{"num_hidden_layers": 11, "hidden_size": 1024, "norm": "layernorm", "positions": "learned", "bias": "all", "tie_word_embeddings": true, "init_mimetic": 0.5, "learning_rate": 0.0173, "beta1": 0.93, "decay_shape": "sqrt", "final_lr_fraction": 0.0, "doc_mask": true, "max_steps": 7573}
Each number is 128 + 32 x the weight over its row's rms, rounded and kept within 0 to 255. Layers, rows and columns count from 0. Numbers have three digits each. The size before them is the row's rms in percent of the matrix's.

# k: layer 8 attention key, 1024x1024, rms 0.0928, rows 490-511, columns 0-255
# q: layer 8 attention query, 1024x1024, rms 0.0952, rows 491-511, columns 0-255
# v: layer 8 attention value, 1024x1024, rms 0.109, rows 448-453, columns 0-255
# o: layer 8 attention output (transposed), 1024x1024, rms 0.394, rows 448-452, columns 0-255
k490 103:080153105059093038105131166103148192101112161171119091135109150134110106145139112147172123113139125105109053077106102147120141079115153094121122153077188131111139138108143190176132103187100140128135091123132106153133121072086061163161178109106127157103167090175092142149122122140119099084179112087197174114172134194175134129131160135155150083111202092131144110143128142097095077142087111155101139197129051088098138154060129075127141147126071076164132136164121157154102110183148116108154112143060102084172084118118125133210169124092089152158140100182125148104117119107124147115081131119145092144126128073117169162128132178133128135122165120138113080146089207123135137162184176119121137062146116136142136125162112147133112124154141137142118143159105190162173087129106138
q491 101:125118125086141099108147210127152131108159112166159127088108114184149159096136170152083112119143138157152182110099141150137054088098149099094088138122109160087138113165133065151159181127124132158144100129164102137149178075152124127119147100064112137105132096129134139157118124127179117084135141207129159156126145163134121133163129134136160130145116176109156227127136143161146108128161117144154149143114116134096195160156165138101191128190110221100088171105117134183107142172182080145099113146131162139076159175084126084115172126114144124148136186081128176161069124162127156191137074133120059128136115117228092117121158077123137206168121094170152161100123106150185143168133120125162113100167195147082039116098093158185099165115128111109122160043166138126130128144118145
k491 101:119147164110146104200095104133112094109120097133167173126122120159122056101130086122072122137118131155176057120130137183144143136151138123089104077131087142159118099126180122132105171047126056131122143097092159128131192143120074090123166128062144088139091120167163168091156116092159124140120152165087173125106133183101217138129123097119176104126121117145106157081147094149134097154079087154171171080046148154134144136145127110128088078156106172115096120108084127101138079075130152126132136105126200121138174074110130032113171088115133124091099213120165155140048127090122123178135152123122101124146060126219154091123173118132154166148153134100152150104118133178162119147137155149148154136137164118154167087105088093138188071157142087131180141059203078127224077119103111
q492 098:125175190169190115126116081109122140080145147169108062191161079127180091134144142092056090142128175151149099125151108099106169113118143126168151156105094083124118104117149120139141069081138121077109088174139141157088160101133145103135104093136123103144163113143110070119197113148125097192104104149165186079128140128153140155073050127113185133134121162145173129155127208151139125119140128142106079159092095143088047159093120096182097156163208150149133143140147118121089136065053063135140078127157186133151080180144152092144148154118089148159113105120101168112163067167122181111135085125127150073159170126141150157132134096151074076104145146131088158147090102160139153151080080137133100205160145136120096139108083088127199104088101141070185078129157164143117145137099157
k492 100:137114183154158138216087119117149070116185155152124103153134119176108075114141155110138159137097162099122178131120199159165150112164124144125093173127158146148154129061143111103070154173114123147158153135136153224123129121144152119106077123139138114107104145122120114145140124134090131147141119065080175138116122129191113199157096085173156146104138179129101176109123119048160143122116114173147058186134147194116077099130137133187163144108138093181088138160094139100073130114134142147129156104125163159052111166142210137126136107130103119134084097100163161172204111129086107136163045092113119120138169136108131157102111112114070114121117198150125119137121114180136122148104149118147070157095151122151150191125091123108211146144126158114102122081146115181160102077139186
q493 096:147185104096111140154085093191061169124144056109095172092124164103149133086132075070102189151069089154143095102117141128113112116141114093121116154070154097117127086154152123117089083116090152128101116116134127125174128098090163173089135111161116103162109114048196097163159111135107211124137119146111168130103122069119106129193136139060146115090191105144199205125144124111118138114125151162097150147089070149092071169105073091203121113160084107097146089127127111145148126128130050098091135099140121111122157045135118106205097083176118112143135125194136160153081136116190151148158118068161101105124120066155090164144142091110174113109122141123108086081149120089116126082187060152172107087088136115141163151105127161181143125164144084146175089194116113130139067109088152
k493 103:170160152152153113094124153118088149136078135160126141198148142099187042172115108076143107172103135172135097097118094158116131128157130086164112144103092113121119080076140197125155148123128150110102090091098077117153167105123151096167115189131141107062164129129134146188182132122101062144141102126126165087115090118123124117188152112127199071135165124121221124161164147053168100065203107149089171113162140134042111126107101095113152133139122128163043138119152137155136139181109103131140079127079168115159119125085121098147108123156116137207114149131161168167112119115148151145097191173186137136117132111105168107157142132065097078194127135114097098095106154121094103091114138117168165133136042109098144144163150144169089093111077183141120202132132103131108072131112201
q494 099:118177147059076163133138086108149168112144124132178110130178157127096090115172135132101136133177090118205167146167191138098138116127113141130075170154144168124125114094137113116150139143154110109185093124114138064114176124168112096205114124151138115104168139130109131140124119092141165159087126123130137081118142128145123075130098164137149202105118129137130183152179129104119097141107108099191121145132210142173130167117146163100177105080135189147150103137233163117115081116102119092173135089074198133136140087154168101093075168161099123154084100154121101130116138111111138114177119120087123135145146150171105173080101125156093082147119108037117212181173066125163152128182124039149135135168114047133128113147073090107122107181165104195136158139169159114160123114132113
k494 103:127189139104141159075122086124104108208110117118181128110139133094125131058153151141113138133178071142149138123134240146063169168157131103105083121139102146085156069170112096117134103147125128130183115131107107109170115077160110091155058138169125108131170165142145181137088171069181159120166136136153151086122082126160160158127114140133149144122051086157141096147154047170131083105133050154195119142166162157077091133119168170118101158103136094124077112122141129143106149127115143136119163114116066110100115126151157123122132122184123113179122061156177128164093113159132147183107196129087182137166123120209109134145184116120133093129054159133032101157158110098195108151108065073186151162125156129121116143148108111155090148134130150173050099133138185129140109132166152
q495 096:105087097156075118108196130103087123134098127127070161184140130152098118127165135095172123156132066167136130160078137115170144147105140100147157129103114145102097099114121109166121158084118130139083124114121135143163104076070144173133170196116112155147171168153107137131170104089126097162132211138072167087166050075213127112149186127161197170148099100149118134160195105092102185148131143109059188190202150160152114124111123160161160141157106136119156141100224088098092139165149127118147141170143111104146111091200113136137141156135199170183113127111099148108060110124142143127162121097177082104138132117109060112115166093137159100072127161096139182151100103113149149073104183118094143125075102160118120120195170118113139107187162124125096096126116151151160106118161108
k495 101:107081084171068113088110093118060083067170118115127171079094115148151107117141121082183139147114055144174135121130140096124110166083111108127145102158093117151130126147141109088150181141133143110131099144136124079071192124078072168118082170137129114101155160140149115180108154154134151126160224223134142116089141113214134149133126091119150099124065071104113101171188121138068163145135126096145168123184141154145145143129129093110141074212070094156165169116164149125150127142161122150112166184126105119154171163178123129136098081154154117063128110091078129141123105151074109111108136178174096106134110131129075145137121139115148192134093141116140146137145107110121134157134170129108140182116122149141120132169081098160110162150125071121106045135149143103120129109194152
q496 098:113110146157133137135146175099117140163155107202144139207079204101103159146109114103113106132058085132109100130128099158118144159166160096100145074070099062209136145138113075091113115146160159142166087064144095110134075096150142155062165103110173126082174093112113108072122108184115084173081145137105162153127102164106111151088144071062163085140106120125183063168155103113089163093133102148151146157164147069139096116128114091079131127102163134134047055172192107135183155128137084093124047133111125113070174130102126114132075170122163063085092125052094123094113105135120138096096094075118088143097151105117161161183174161126086140154147098150127118116090156129159175097111199151130153123144091160141102096084123164132114100134112120161147119126113114122147094155123092
k496 104:119110125090171122160063139132063077147068121113152153206100134098144064081104078105117120136078148110148141069141143120091150154102090134111119098071114102089127170138093089087178116152154079158169141120112099121139124136105132120095168118128216107085135123076170146124095137174120120140089143108103109162174103085140037143118145085093108125143105062102127099117112117086105104147135070139088140178069135168187126088127176102068105105038131152146146086170069146135169159083145148092120129138132139119142103156085070158123057104108144101172105147144083109058081212131141167081107098136123121151091123082131128165115131147131161142182155136094139102121162132122167156142135164161136159145150092122124160126146158156192098164109132088094119070101105070122147140154077160
q497 098:102103145119140089060069099151129089097180142136153165156120099090149128085116138107145125097118097135176167147144061102169116153186148107091098122137117114105075090140165140087150118129099169155141088125142100134115109142127161117116110066122090190153093057119085142117142147099152174154137107089119134116119159166185100178164176120179104121107118112092157087113158120115160111118154109158188091147133110111130097085134134128139130111105166116154117116092108090144160161174110180091153125131095060115079185132080189126133118126143152145151114109161115090118137100149141148151115123156087160173154120152124081169142096090118140133166141134183126142184145058154111137077137129144130174133179125139126140126201085134100131141136092064120128073093126118178206143187165160
k497 104:092049150146166149090115127087099145097168164139133154112086058092067071179110099076129087135129164111122156138110083085128115150123070152091112142135174176098072133151131128021159197165134209136188105120122124123159058155133139108091099157140144164068080084146083135117156166111103177088146095102098165145117112136143123118115114142114093095081116107065165144168171157142178098114110121169157113092132161102113093092189120118150134079156141107132125118137141107121148105168118167142126150151124120129133146118185164117104109169102081116135145046133142063090136144143149161153118102142168178172100172140123132128112085113136110168161156079155141088168175111185170137103157089124088082099106081120139118162125124125167164076076107113127107072087143070164161135161147100
q498 098:116142082100209094141086136122148131138123108175099098092114153194159115163044165130142125133116071133127098088069115157100115115143159164188129114116117100172184098160130123137101121094059180114087152116106115116101120125138124147112159155087179106083127136117142124133191120075075124136113123113098148069128155147119098086106173110114122079143115150130147133177119165119168069143198149115100125129177112106126111159166118091108079084123120097154085160143080108157120096158145150091102158132138142141116129096164138098181118106173097111104150108109150150091148115186130097154144139179129207127177173172207092127125112227064068081107127107098103180122185155105180159113167122103122076129117091114164164126159089112160168129096112145172110100204143151131106176091119213
k498 102:135109107116150120098107118107154140128115181151137154177165093125094155199102120104121165103107121065085056070141105113125095133089131146113112127112115079206153080110136104125128143124096130116073136088118078144080107125135130162181097106091154130074099097109166164154165175076093110102117173134090176115123062145135119149143103164091098158096103183154122097156138112106143152135172087122106133164183129072138114085142098152082067150146102105101116110104133113070034138147135148138143132129093129144146144119165137156151053163148153129054097093107145129166113104135094139180224132096130142130141127158105126069102067117141079119169121145118143159165158152071121124144109132144143108150129134140164139119164125127160148142136119157179097136197091129118102093114135201
q499 096:139124169148156055100121130102132123085180119114109102180150134130197139125129163132131101161115111140095201091096149088171070117196142150139151090120096125146146143151117102167118098153071131172134105121174147144133073065122120140137140125069180127137119134164121129153150129117117172175141237167129129115141101066147129131080054130166139132126074123175155122086081163172184214125189148127100164097148095182110152093111093112126099173089111116065140155142114194124101155114121133208122157101098154150094119062122168109075162067128113123134106085186096142069158094166133120096186138097167076036109128145156073105157120099189101094147157115115144147067159099142135107102107139141124101095129118182128137135057226109170130092103120138078099185128125096122125108170116144
k499 101:143170178103077117130145095149158131096188130069120085233122160081095114150119117086118099119187124124082164151121120135162155087142181102179135103098140107138138102191155132142117142117123123092162105157173102159117132065055120144166069156135128165165109137157081139100120104138143089141160171099159171109122142134130109092140165136142164066131098201109134106133155163130134113113086160166147188167087139158141125099135097098151129133121086111100144097161088126131141151165118160168126152078090096100112115118114096117117146041124161099113152144147081104099117135130213115130195118134177128126127144109149131153193146082224192114113089143094134139101134135109096083173123130156128097115096155081165148164136109080118156167177127122067196103131039125118130127113181135
q500 094:165090144145109135142137096113140088164124073146094112105094075139120121137089147101126163114132182118185088084155183113086179130136129126169172121140105204105093139160153113095097132187084182128057164113198154090122092223084190129102137122145112107200226097114092150098163101158076086117126089166109119104192134147102095132117127088141157064140134129168114106126076122148135090102097164129116081116123114177074113070125112146120080125145217064121159149082144149092086126148173195100151096147127136109127141109087109175163142105150052169148122170158185155116105048127126191113087171060114135112125165122141104060113113106076118100116163140103159129166110125141093146091058141132141162071094074146136130144125125088146169105132103132163087136120127108128167092125107060
k500 101:104093094144095079167115132182146083129182156102075161181108112131119106107145129120138174146117103104120124164154120127088142110149143157148118137137154154086144085194083090144157147138097191105108139112126151118114110210091166148099125082107086093166201073110100115110161128175121163125168133176123109149186093102082163084142146098136149113170186097117120104165135135172146103133134110125149146166114024135115129108125080148090110095138124081157153164162133110117110073157127146093102083030156075124149119180151082166098129126147131130089099205135128121078143102121136121143087150131116076114094143134164121092176189128122110136130180106177128131138182155145171147115003118106084173116084109144148126141135126132134140147112109128200105124143103088187130137123140134
q501 098:163196154158111104146125142127089134194126064122132092083127172099114165087153118104161083172145163119093157135037147159155132158143107153152120165033115204149090115140185112148097082155132081135125090109170094140082136181111132128057131076171174141133145129129103170162106117154121136098106151131085106110135152127104096133130116146119158084099162119141172115114109159057104137112150169157092124187098140177146136138164143152111114116149183171177187174124104155149122180109113094084115078075120136110064086199151148146166143115152085114131112093136134131129127117121115152154073128138106156134155163156124142097090111204083104122102095111161202077092196185093183132156143176080151111117105118114090101148112052141187135118143122174127117128150167164100063162144156128
k501 103:159174144167120139196112134147162104131108128157153119200092104169135148063107103120129091145134175149208182094173100154098132215153033122156165162109145107097153154156155124168093096147109145132090097100117073148110132084099151148147079115155163112191127107204055140131118086160085145076103105088115127104114106132080083158161172112106121131181119162116180062081143117141098116119128168167136158161110191176075110144089149114191124150168166195146121184141109096152084106069127134087141115097139110111131088155154149138141130117117199159115109113187156128103056135134151165129147147111091146174152156095134194157100107109130104058108140110129191132172166176141144107114070147162154123130156171177125136117098093170150131047104149146090079165145167179106120143171090140
q502 096:106121104110138124188111178089089150122120150102141114136153160105081166150228121185077074130202134131117170105102162097144123132116084082135100116089078160110160144142130182156128156084162119052107130143154149117156128147123162115184145131093114141133127149111107051052128158104128150090109131162131102125090133127119114102155141134130094143120121144145128160122127101175058162148103147129170125174078115123154142100144149151142212083160133139111139122135093105172143108145108067131180120148141119206095150095138098127192131099118098152150131074086147214115120163155192082161073191079064097119087107109076137111079090143068123110140155101130109134140184121092146140122126140117145139109141064137119114122154097119149172092108127080173170155122129143102109171148104153
k502 101:149095115176127132165124137097096153123116167111125110139163119064135116153159113136102066149178097157098150109052186077138132140087096108199122122054073119121146130168112124138114209139149116121156115159126162107110133137124150107119142180158157103160156132109083089115096134140151128157170103166183089064144118142118121145125107141160090137132116134152131181111130073160052150100163171146116119183062140117142160153080122168164129129129070148175149123141109089120099111081171144167171126104171139180086177106109123133121110135121133118156164103118189177134069164117154090122160153085129134136134074105150092132092095151089081119150116110187142099144105161137185193143137061086074128117104122129090110139147148136148144120146108157149123123169132129153151127079088187
q503 094:169118145124096136131063155112127105187088159142121092059124092123151189090095123073153151130140128108086154115140088103049139153138138141145128100116154130099119125144127105098144106154113112178141107127117165099162127151094118132104110096061142099102187137125133200175122145131123117126121130108142127117157102112112134151104120154160150155105139144120151102180124128109118090136112058112105146154152127129103180102139154101096094117098090148114134150164087161029145107216186135202118082137134090093149096128206092127060173133132164148131051111131110121202109101197103093135085092136147149174147140090190124142120133104130155178125123167194126146113158132163106199137147114127124092106139088141130156149052098183127088129143089150114137099103141145168151120178097110
k503 101:148084159115123131139154205143207146161175113106186133068150151122150078125183060137151092184114168106120109140175136119052094138165168157148175110123138181151133143104084123150115078114176126127095079112133075147109136097124153119129142047090151099153226153116105178145104128099173166142106083146136118167127104144138157134111110178173111115093110110151115066078156178138081106124168111076072164160100130180114204125114145103054112153124140126156157167095132104105157130165102125123157102072087138111098133106167061162120112094060134124103139152113099146124103076139103157140081148105162136137157148041164172122085146123085153109096127166178029133125171126105106146187138129133123146181138100156150076099085077125127131117162104142115117104100100171171120145143124172
q504 099:096110139177127091148167115176128072125096129134055151140108170123174137076110087138159080123113146115119121111113135158146172105140094150099058145103156143122140133173067200147051142149124101129088130134119101123073194053085083106156130152155150108110128107113110143121108107171093089150132136096112136109201117084155117109075116153086118147081173096135118122066127156122156116057112165121048161088073069109131123095081132151111198184137123155110129150178155157066145081155159118160145097086155129147117134081093139116102086191173153135096219085133122160092156147123136128145146157156140159162125172069187077160128087076172116148135109132096152108129166138198126123155116104118080099109122171114111141107143124151119135129089168134065118164202163120156104140146150133
k504 105:107138171167167153160083186161135086137139172125119131127127137125109165060099141128135115092150132136079151157104121151131091103114117170113112133044152136174112182150086154119085138097103146134165114097087075125171171127113085124140112182098093195154132165130160171131145116156111097149139180116119168121131109108090078145082121164121121146082178175084081126150078125116092117098098064168061165115112139117150138091128147125119175098168083171199111143186091064091160152135183111131163137109125074158185121138133173109087136102117133176081120120120144100158145131130138105133090107105080116126127176111181131113124126125174096098131105115099214108108135172171117146163117130145162191111079129138101153150109216153154143066119115086126133177134116125131096150131174090
q505 097:165124155094170146142081117100119153045156078167121144086134128126075102127113131145159104113059128173167125083131109060119143174092116150119149134121141111103150119091163139126104091165068175133194123160089139142148167117137133127085082109101152109141141184126080122140112149106089077137100153130104130139160122163097172118070167132106148110137138123115135121093148125105174150116168088161164084168093150140128106102076138144190131129148111148131162095079092099109147120139218126094119120148139171116158143152148147065104170158109182099173153108102145041156145103147059149137136090072151141159103142097119128118032111077109074162135138128098134147115120162068141157132165138118111106146150081108112160122151174098159102140162176128115175128167101139180086093162113086
k505 101:151125161100167130112124143073127160090124145163103061147164107118141166086120142144114115168119145156146120115177121060105138126106163152111131155102114054204163170130120134144107127132144141177146148172090150131146159175104076098100082161144155123122161126141100116176127152138119167101107132122173136092155111175094154145141145136067147193148116104138159104086130163075144140132110115177176115099133162155102068129146147093085107073168108114044082115118134108084129094176126167155111099054146144123099137136181088155090092174107127142124126119160058194144138156155135165120151091109101169148095107107122094118086117130124096145164117126100171120124070130140073150124146115116091155163162103100162202053123167129153139076156084185134142118096149132131076107136162073
q506 103:149112143089122147120148135116091065117125113099096115181143072090137122170145111116101146135114149158154078141183065106224106107160178120137122179113152168099101134170112121114154176120058129108171132133056088141151137137138176092131125144121121132136144113162112111097190167152089136116125152174163176062102111137117155146122121121106117176105111060090122141180082106113154091133141150136145140126121124074176102147106155115082182093160127164168104105117103149064141201099146144190123137167090113089112150099164166111109104109071153074175053183146026118100087102145112146109142173170138146153180129109131093094148111135068193072100078140106116057094103117112091139136128161117118121148108079103096125136185147132139099097103152186077112168135093126120159163140134166
k506 104:126085134161140133105068149164107088146119115146104106188093096096132135146122123130081175062122115110175096115133072116132099094152086105081138092094184184133113132143093147075175067149117091067137135178081084125141073160073132069157113177113102151122201103160120130125156108154158117152112158137168185142149130147153205149117121105131163144165103095068098057114204195141126102134099158143143077163109135067209158105135090103116132133165158128097106088131109133126130222099143140164106114196047098135087089171113130124103097107127145108175125142116130121122059098111142103093151160201146108138147093104114108163117110052117122163078090128092109120080119124164122131098129140121055083154152107099103119089159146110150109166116133133073142096078080104165106137173171114
q507 097:143109151124146153160127141069122142128119091119103169109164096099125140154142095151127104147071142142155108109088142145071110149077091160141147108159147114166202191126104128149126073108040043133095085167119064160115170133148134110075184123087126089127140184134187121130118173115127157144126089129110110107178103221081106158144136143142122144148125108111117178168116071134107150131073124120165163120165042128118159140141138094066146118120168124165145146161209168111146159105117132149137121107108120098100138143140155185160144121123136109161133132082162091117192141150114137090079061157156106104118048137113145147140148134097173155110109126111143142137156123125083106178128057117168121135098161093146101103102160173111128161147095168090129109145140114141123134163117117
k507 102:159172124118178169124170128148103073115091106142138089139205103101157162122142192177080135188091158152162113102136164115126147172123156110100140119133108136145159134149118089166142121119105040107182068173128079122199150071137133146104158153103107080120162157135129122096072104147114103099090126129152091132111134192087141167123067117139117170111102126152129191167117069121147155096094120139092186115120107120123147176161129084079127111057125103156132084153103187123125155142123139194151138150135062092102127083132174176116125173125124138114171155157188133116161188123148144104112110118147101119113134099158138092099137141104143162138098136125098135114191102101134135094103177177137130075115141097153172120154145136146136162112142130151121116141147140142129118139137081
q508 098:102114190175099137109161126088116108071169148117084099112135142051156149195113122094090100120078119108107112142130080061125126067125144094140189102106103167165087149150143126146165157108168121120129110204102054144131083143118107112183098142073126096117128134116093096155163165081165072145135122108107089121126123094122101135144121143144122122104129179136095083196103158080127118091123140223111148119126146124108057163129090058135139158085110128120133137143119091115129099108116131159103136169104165094102145082145162184111123141178066157134174115087130076118113115151095117143148095083137137094125162169166164099116150111142100085119162094101094123138160210140132140203146176130142158153152182068085139095131155099103106082078193150084124111169125121130125127117118053
k508 105:086187179148159164130098132088134110096126107054140115142113114012157156154137118121106105081133115142121153111172138093106157137102137077134120082121101187097101090157188161184152115113154162140122159164126108134103139081143132188121129107083137109151163150129108155143127155071102099167074104059114128142133076078164148181118129218169075133094082168113118107097148116116115137142063115184126153149113125076135112171119089103078182130144136146139086131140158130141079098108142126180146154173101124139115099146154178166154118119181133144111158127165136142122172142138132042122103114133118144121141119156101111119164179080142148097087132070091098138184110169112155148080094090111136088139102164109132102095136147093162123139125114128115054113128174117108091155132139128
q509 094:129047116070120095144109121092160113149160126096122102145176124149187077104101107044161173086150069164184130129121121108140113123134166147054125117116174162185093119117088148179103111161167128137082147147172098110196141098118146124107128122150087123112067167153115138139100093118098125084112178110191102134211043123106101051116135165143159156107107144143140139132166108170160148051064107125152101127125152109080122174153161143155142134093086185089078173096158117147134082140137080082110160190127218175114087103125105109119141171122147152149094147090052177211108147185142133101167074108143106130133207109107158152132143074097096189096089155105115129107093122160116130149149132094100116162099109137078185119160132131197148113136111153095069167163064110118183124130145195
k509 099:139142146147195107124090125169132159160135078097162122135140122093164098113148136085148153057114120103149174114164163084127067164102161140170084129143071230172152083125121164137094152071166132153111111136099085111183147117123130074090131113195161104152136113111186130109056090148166120144104141132093086132186103127179074096101141146142169165125185122151133130111093094126114152087109090147172126161211147135108149125156189150146214116114110162143133211124172117140128111139141063133132136149121125184186171096135125112116122136110104121067054071090136155194140140135069098101138103102199149104124135138126101150153140084173124137154121128094105115128180085155115148134143148081063181122104177150164126157113160116173079154167124102107110147125115116125136189153119170
q510 099:082144156130151107191107093105103124133144132132140096112150123113168137098184208091135174139156132085038138133111128129097128118138136149109103149101140128161096155111052179080121069126098124183143076098135180110113134096117139086156155115100138184173119079161139108110093125073174163186110176108117182120105212150177109084152120092137181204157137117119135211123113133102099128148095106152101103122144126169135171108167134084093172170163113147160140098142129138093137105081099087118065134075119146083135157136082111111146161102148156098160058080115181178071121077153099109142119125092157143122108145180114109150178075080113074131103131172138145144166181120114137080105156141120178142108124151103162157146144113146106193150124165130102080124080130134094169185060126140
k510 104:102171117139130135124102134069085138125127113124161147144191159151131119108134193085145165139147092130114115150093103120129161157209103126142056179095136121147143150190114177080169155178128156138114090119101128113153158100171138163130096129096113152204096080122128127216166136139120174142134128122216141128154165142145079121174124107089122192136157115054076143144112155177151122139099107126135104132143100098121152108172067081107117161045125080128127113103138132116207118082091152092117095086136156128114181091141055136162111121134178140171132112104145109128120111195118120139147125091145096127138118172128140122159099118152095152125154181134137116129140138060208126151181094103105116126198106145169161072087113141125214110122136084157080148124046178133131093171160130
q511 098:123132113093100090170144147162082129132118127154115154146154152102135129065149126112133102143152064122218125101132128148090086104134106141099130120174169109091155084122172139060104119142058145139043101170104110168126063177155175107167137093115136167083117149151176148102107105173083138133090118109137141176122113112166165201098164139131151071124080142148126124080153106159105116115108105141182131066112087131157119161106111047106148169102143134133129155087143159173157103101176139151152150089088162133127186141127207086131167168084089121118094134143142116168086110131087077103063172139160177148141099112106068100119135140129161176147159224120156089080126106157164139153128121086099053181110105115191135127138180121098143130158175124147130099141146126131160161147164198
k511 105:106132169138154160111120135178086176135169114198139154052162155124126120108147118108121093167116066172084122127151106155083088171202107192139121165140103129092142116113171174114096163169049118134155122194100099185131084166167141126132190138089146146135118121129098122110199095144030162089120127137090166181199123121128138161155089201086086159128067122158169150086132113131145127135077079186180112071130104033100130118132088075086110143111116089170105126041128129111140135113145139100100130168153084120126138126118176075119116072093087137121081133119171114094132085117195088118070137165136172138159140088155108107086091135094125130105155149111148050147132124141147133152088094109118104089075108110138094099141138142151133146119173162083104121117106070139171155122084138
v448 110:114128157179139096196126086151050157134142051153108057076130152110156088130063155127129090098153112144143182126094120147155114213201133096137157109147144127153143087174120114078100121088102136149115128121147132142137174104117159132135133109163174124131161138087097121153115112036115084124137132139174147118100111105085151174139102087063106143167083114072131140103168054152150102083129132122109101136216092112124125108160131120088136092115133087129142130098148108127103088119130143125134109181157168116091201146164115130174168183164079125046122133135095119150096164104100103131075147121116117169143143093142138170146146164117174139100126143153113142094054119144103017138133147106175123151075077151170116136132096208107127121119142161135140153120132187121088178117134186
o448 108:162123105129145152099202103172157126152164104145092110146085120144121135183079132134095140126129097152097085137117113117092159100118090140110111148225103150141182178180151090064160187156094119153162137070122093129131114152202121115140158141078141101152068132133115062179153145165193142059125149172098076160086174113145085081165128059143121131135156092155150168077103134107125108157150139120167113151071107161188202127082037126152168122087174059129100118150091120097093147103109098114163048107110151152164092121133133106183133140106128119133085140138142148110120112133088075194209144168130124130098144085082101159177135094210135146100114110148132130093159099125125161144097062154129163077098142103084113140135152068109092080149160106072125096082164115151128127106079113
v449 109:136107049082117103124147098068121104073085110115126066132144078130080142055167148189144119146158105142133108141068089130147165132109166142140152077082143084196134084114186132104120121115107135152134090118118144100152163152144150091124099152079123092080132112136109082120135100125085114143133121106125154090125127119093082126157111127124177090123168124109226161112202112082139154117105118144143117117217133139112100124121138142111140125138151113155096143087137156092078163110139159185147162150150174108096087136175126094156126125127173190150126133150139160126116164101179163078141097055138125144160101138150131135075104159081178102193106091089137158163081177103082157163079081139112158111117081140149168134093115131095146102107132081163079128095117085117083114106157112
o449 108:079176146149127138134123108142025133154123197103153172163119164174107145119091088083157155071200113193079143160170132106106155144169095149117126150149094111083148150136143125171142191101127070103169120143167061151140171159137140113070150134137114186184137140165148223171097115164157149142112124094164085094139138169134132108097146059117115093113179174085079117166136119112124196126125123110128110155158201108063148177140121136091038134092196169166131154163149113100166112078108168123106137140130187188084090056115136115051112126153099124147135137136095167155130144156145146122136113106126093114104157100114108098105151085158115172109093103142148149066195125078131088156087122148165146136163148092101135166090213087106170171154091183110153080068093149141069093124122168
v450 114:134121166110126143123143137184097091099112106115096131147234125061180052140121170176135130123135105182122105085167136144175116131101134110080151104081138161050090126086147045144121081149136195126124145115134118127135102116115151126142159143126107098137145126148142188157115108121187101067095139148119160116114154117137066118139116187138083145098063197188140105180098141126074138083125093123117145108180087152080105126124124143116104132110135124158094112094146108044188160125114161162135178207112164166112119146087122086176165159139139152119139081111135185130133138129129156095083147208104150148120105159117199107170125165098157177153137128135145169166126151170138201152134187136102133107062149131133099119133205125166079163159124092134161150121090180126111099194083105
o450 107:151149114139102124115072136148138169068149118105126130130129151116096135096113152126167113106137154171124155173121103133145101094121109123103119108137112112122166089123128116116120183124138129151142097045142146099118139093106145103149140214064173144124150098132103161172108123138123130135093134098143111109196132123113098160143090104150137050115108162131099151090066100175132167164081055103061111130110173145096120139139116078143100128081155161125125162107127046077157166134140129139141090119121147079165181166147127167120065095124114111126139166153147072142123147156194106134209133083112126144155104102139152103058096052175130083157077203111140120087100153160153153146109136115151158107104169184108109166106153105141110114134122132163117129109112152131150110092158134
v451 110:155151154121153064173101183093114148089090142185075149136144104121125093156206128096105104089149118149148091136129142090124157136152126085166202199113123142142183096176104190130107134092206091078090130137147152151112210147104159102170134177126097088089121131121091148134080121133137166164067164110097105103098111122096120094110154183091119160130130165145071080127152131104111136180140177127136144133143116085121144091095116124132141127060118053101107125064104071187108163107143126138165153177142121126120095200102150134078103176142150119108161093180160066077160089108133103131147150154154101190168095139139161161201142108132152186147147147089125194133185132122180136184051163108152128210132131045155153121146128169123158061123157152113199096136092202096152134158135078
o451 109:175103124076117134142074088147143081096108094158178099131126064110142128140081089111144125081143123111103118124113146131158123116146148137127113118107115143085085127070177120131194196171104145142159137169133143085119081073065101162107126090081139109116153151124191129134120138099140156137126159179145156115120155106115064090119115133131130143137132161137084116126121103118112111167133140079156120093135137144110118143178094159141089066106162136154071177180154155040127120201141163119172144093164101129126118094107156172130149112101144129161148156060133117133053121136124168074071128098115109114128186091146152063064161096198082123116096128134103088099149127142157095142093108098115125054144132146110106131153133135110104127092130054105109175102144125163118142078065141
v452 110:139147171104109155181184089136115143056137098144118147096208110189182094167124119062164101121107147058113103170094103150136131129185138165142100143184015113075073116147121149139127110126140076142126158200150128040123059125123124120138092084083101179139158171146120134102107121172138128162144114153170139089165155143138104166160084105142111173095165137181117105106164094104129157178148178083130104101137123135052170113169164123148119163177100124057120115127161134127126136156201113140116154113147091131092101119076151129173112205140173120158159096111139067138128106143123198153160147116121154095088124128127105109165117069184173123123138123108124142138149130152103083104138102112118070146112152103064161135119155138122122157129102120137109112054117170167133143145126138
o452 109:139178185107127087151141146140184123122115170162086064116106099117084186113149195164134125148157143125117071114102151129108065112088075075125135121126190143121158109213100104136189156196089115154142183155123144097174144112054102122154140118105097111076083103109139123108166105102144172131148118143118169119120159146110161130118175127085123085167128162088170126147096149093086100130126067172148088123143102120127091148060156127118161155133122187196111092101114156156120141185148110140112141085123133118106146121130125159108158118110115176099100088091159159150117136166126092075107137130133141199075163109108125124060099146143143175186108119155098118131174131139087147105115130106125172109147150111162150090107120159159102171125148085124151120130185142095133164053153144
v453 111:143113095147079091159150117156160102145119107115132124152124124114118116095127143095160143139119091154148110128153117124094139110097146126120172186154155119033165163151124158077112162085117133168127160162149106123109148092176121126099161071107098171115148130103142104203169124118123067153107077062120184183088145132145161137108122102117130122097092089101149105176074135135127068131123072140051137099157088193141110157144155031093111098073132080132139151140030166164109086127157122079074130112103122169153140135107071198177084075125177159095138129178184169056153134137149141149098166122118113119127155193116068123147135099144085144090120119105134106151140177057145172106152119117118152067123158140104147075192112156125154130150112132103133110076103171137081137106086159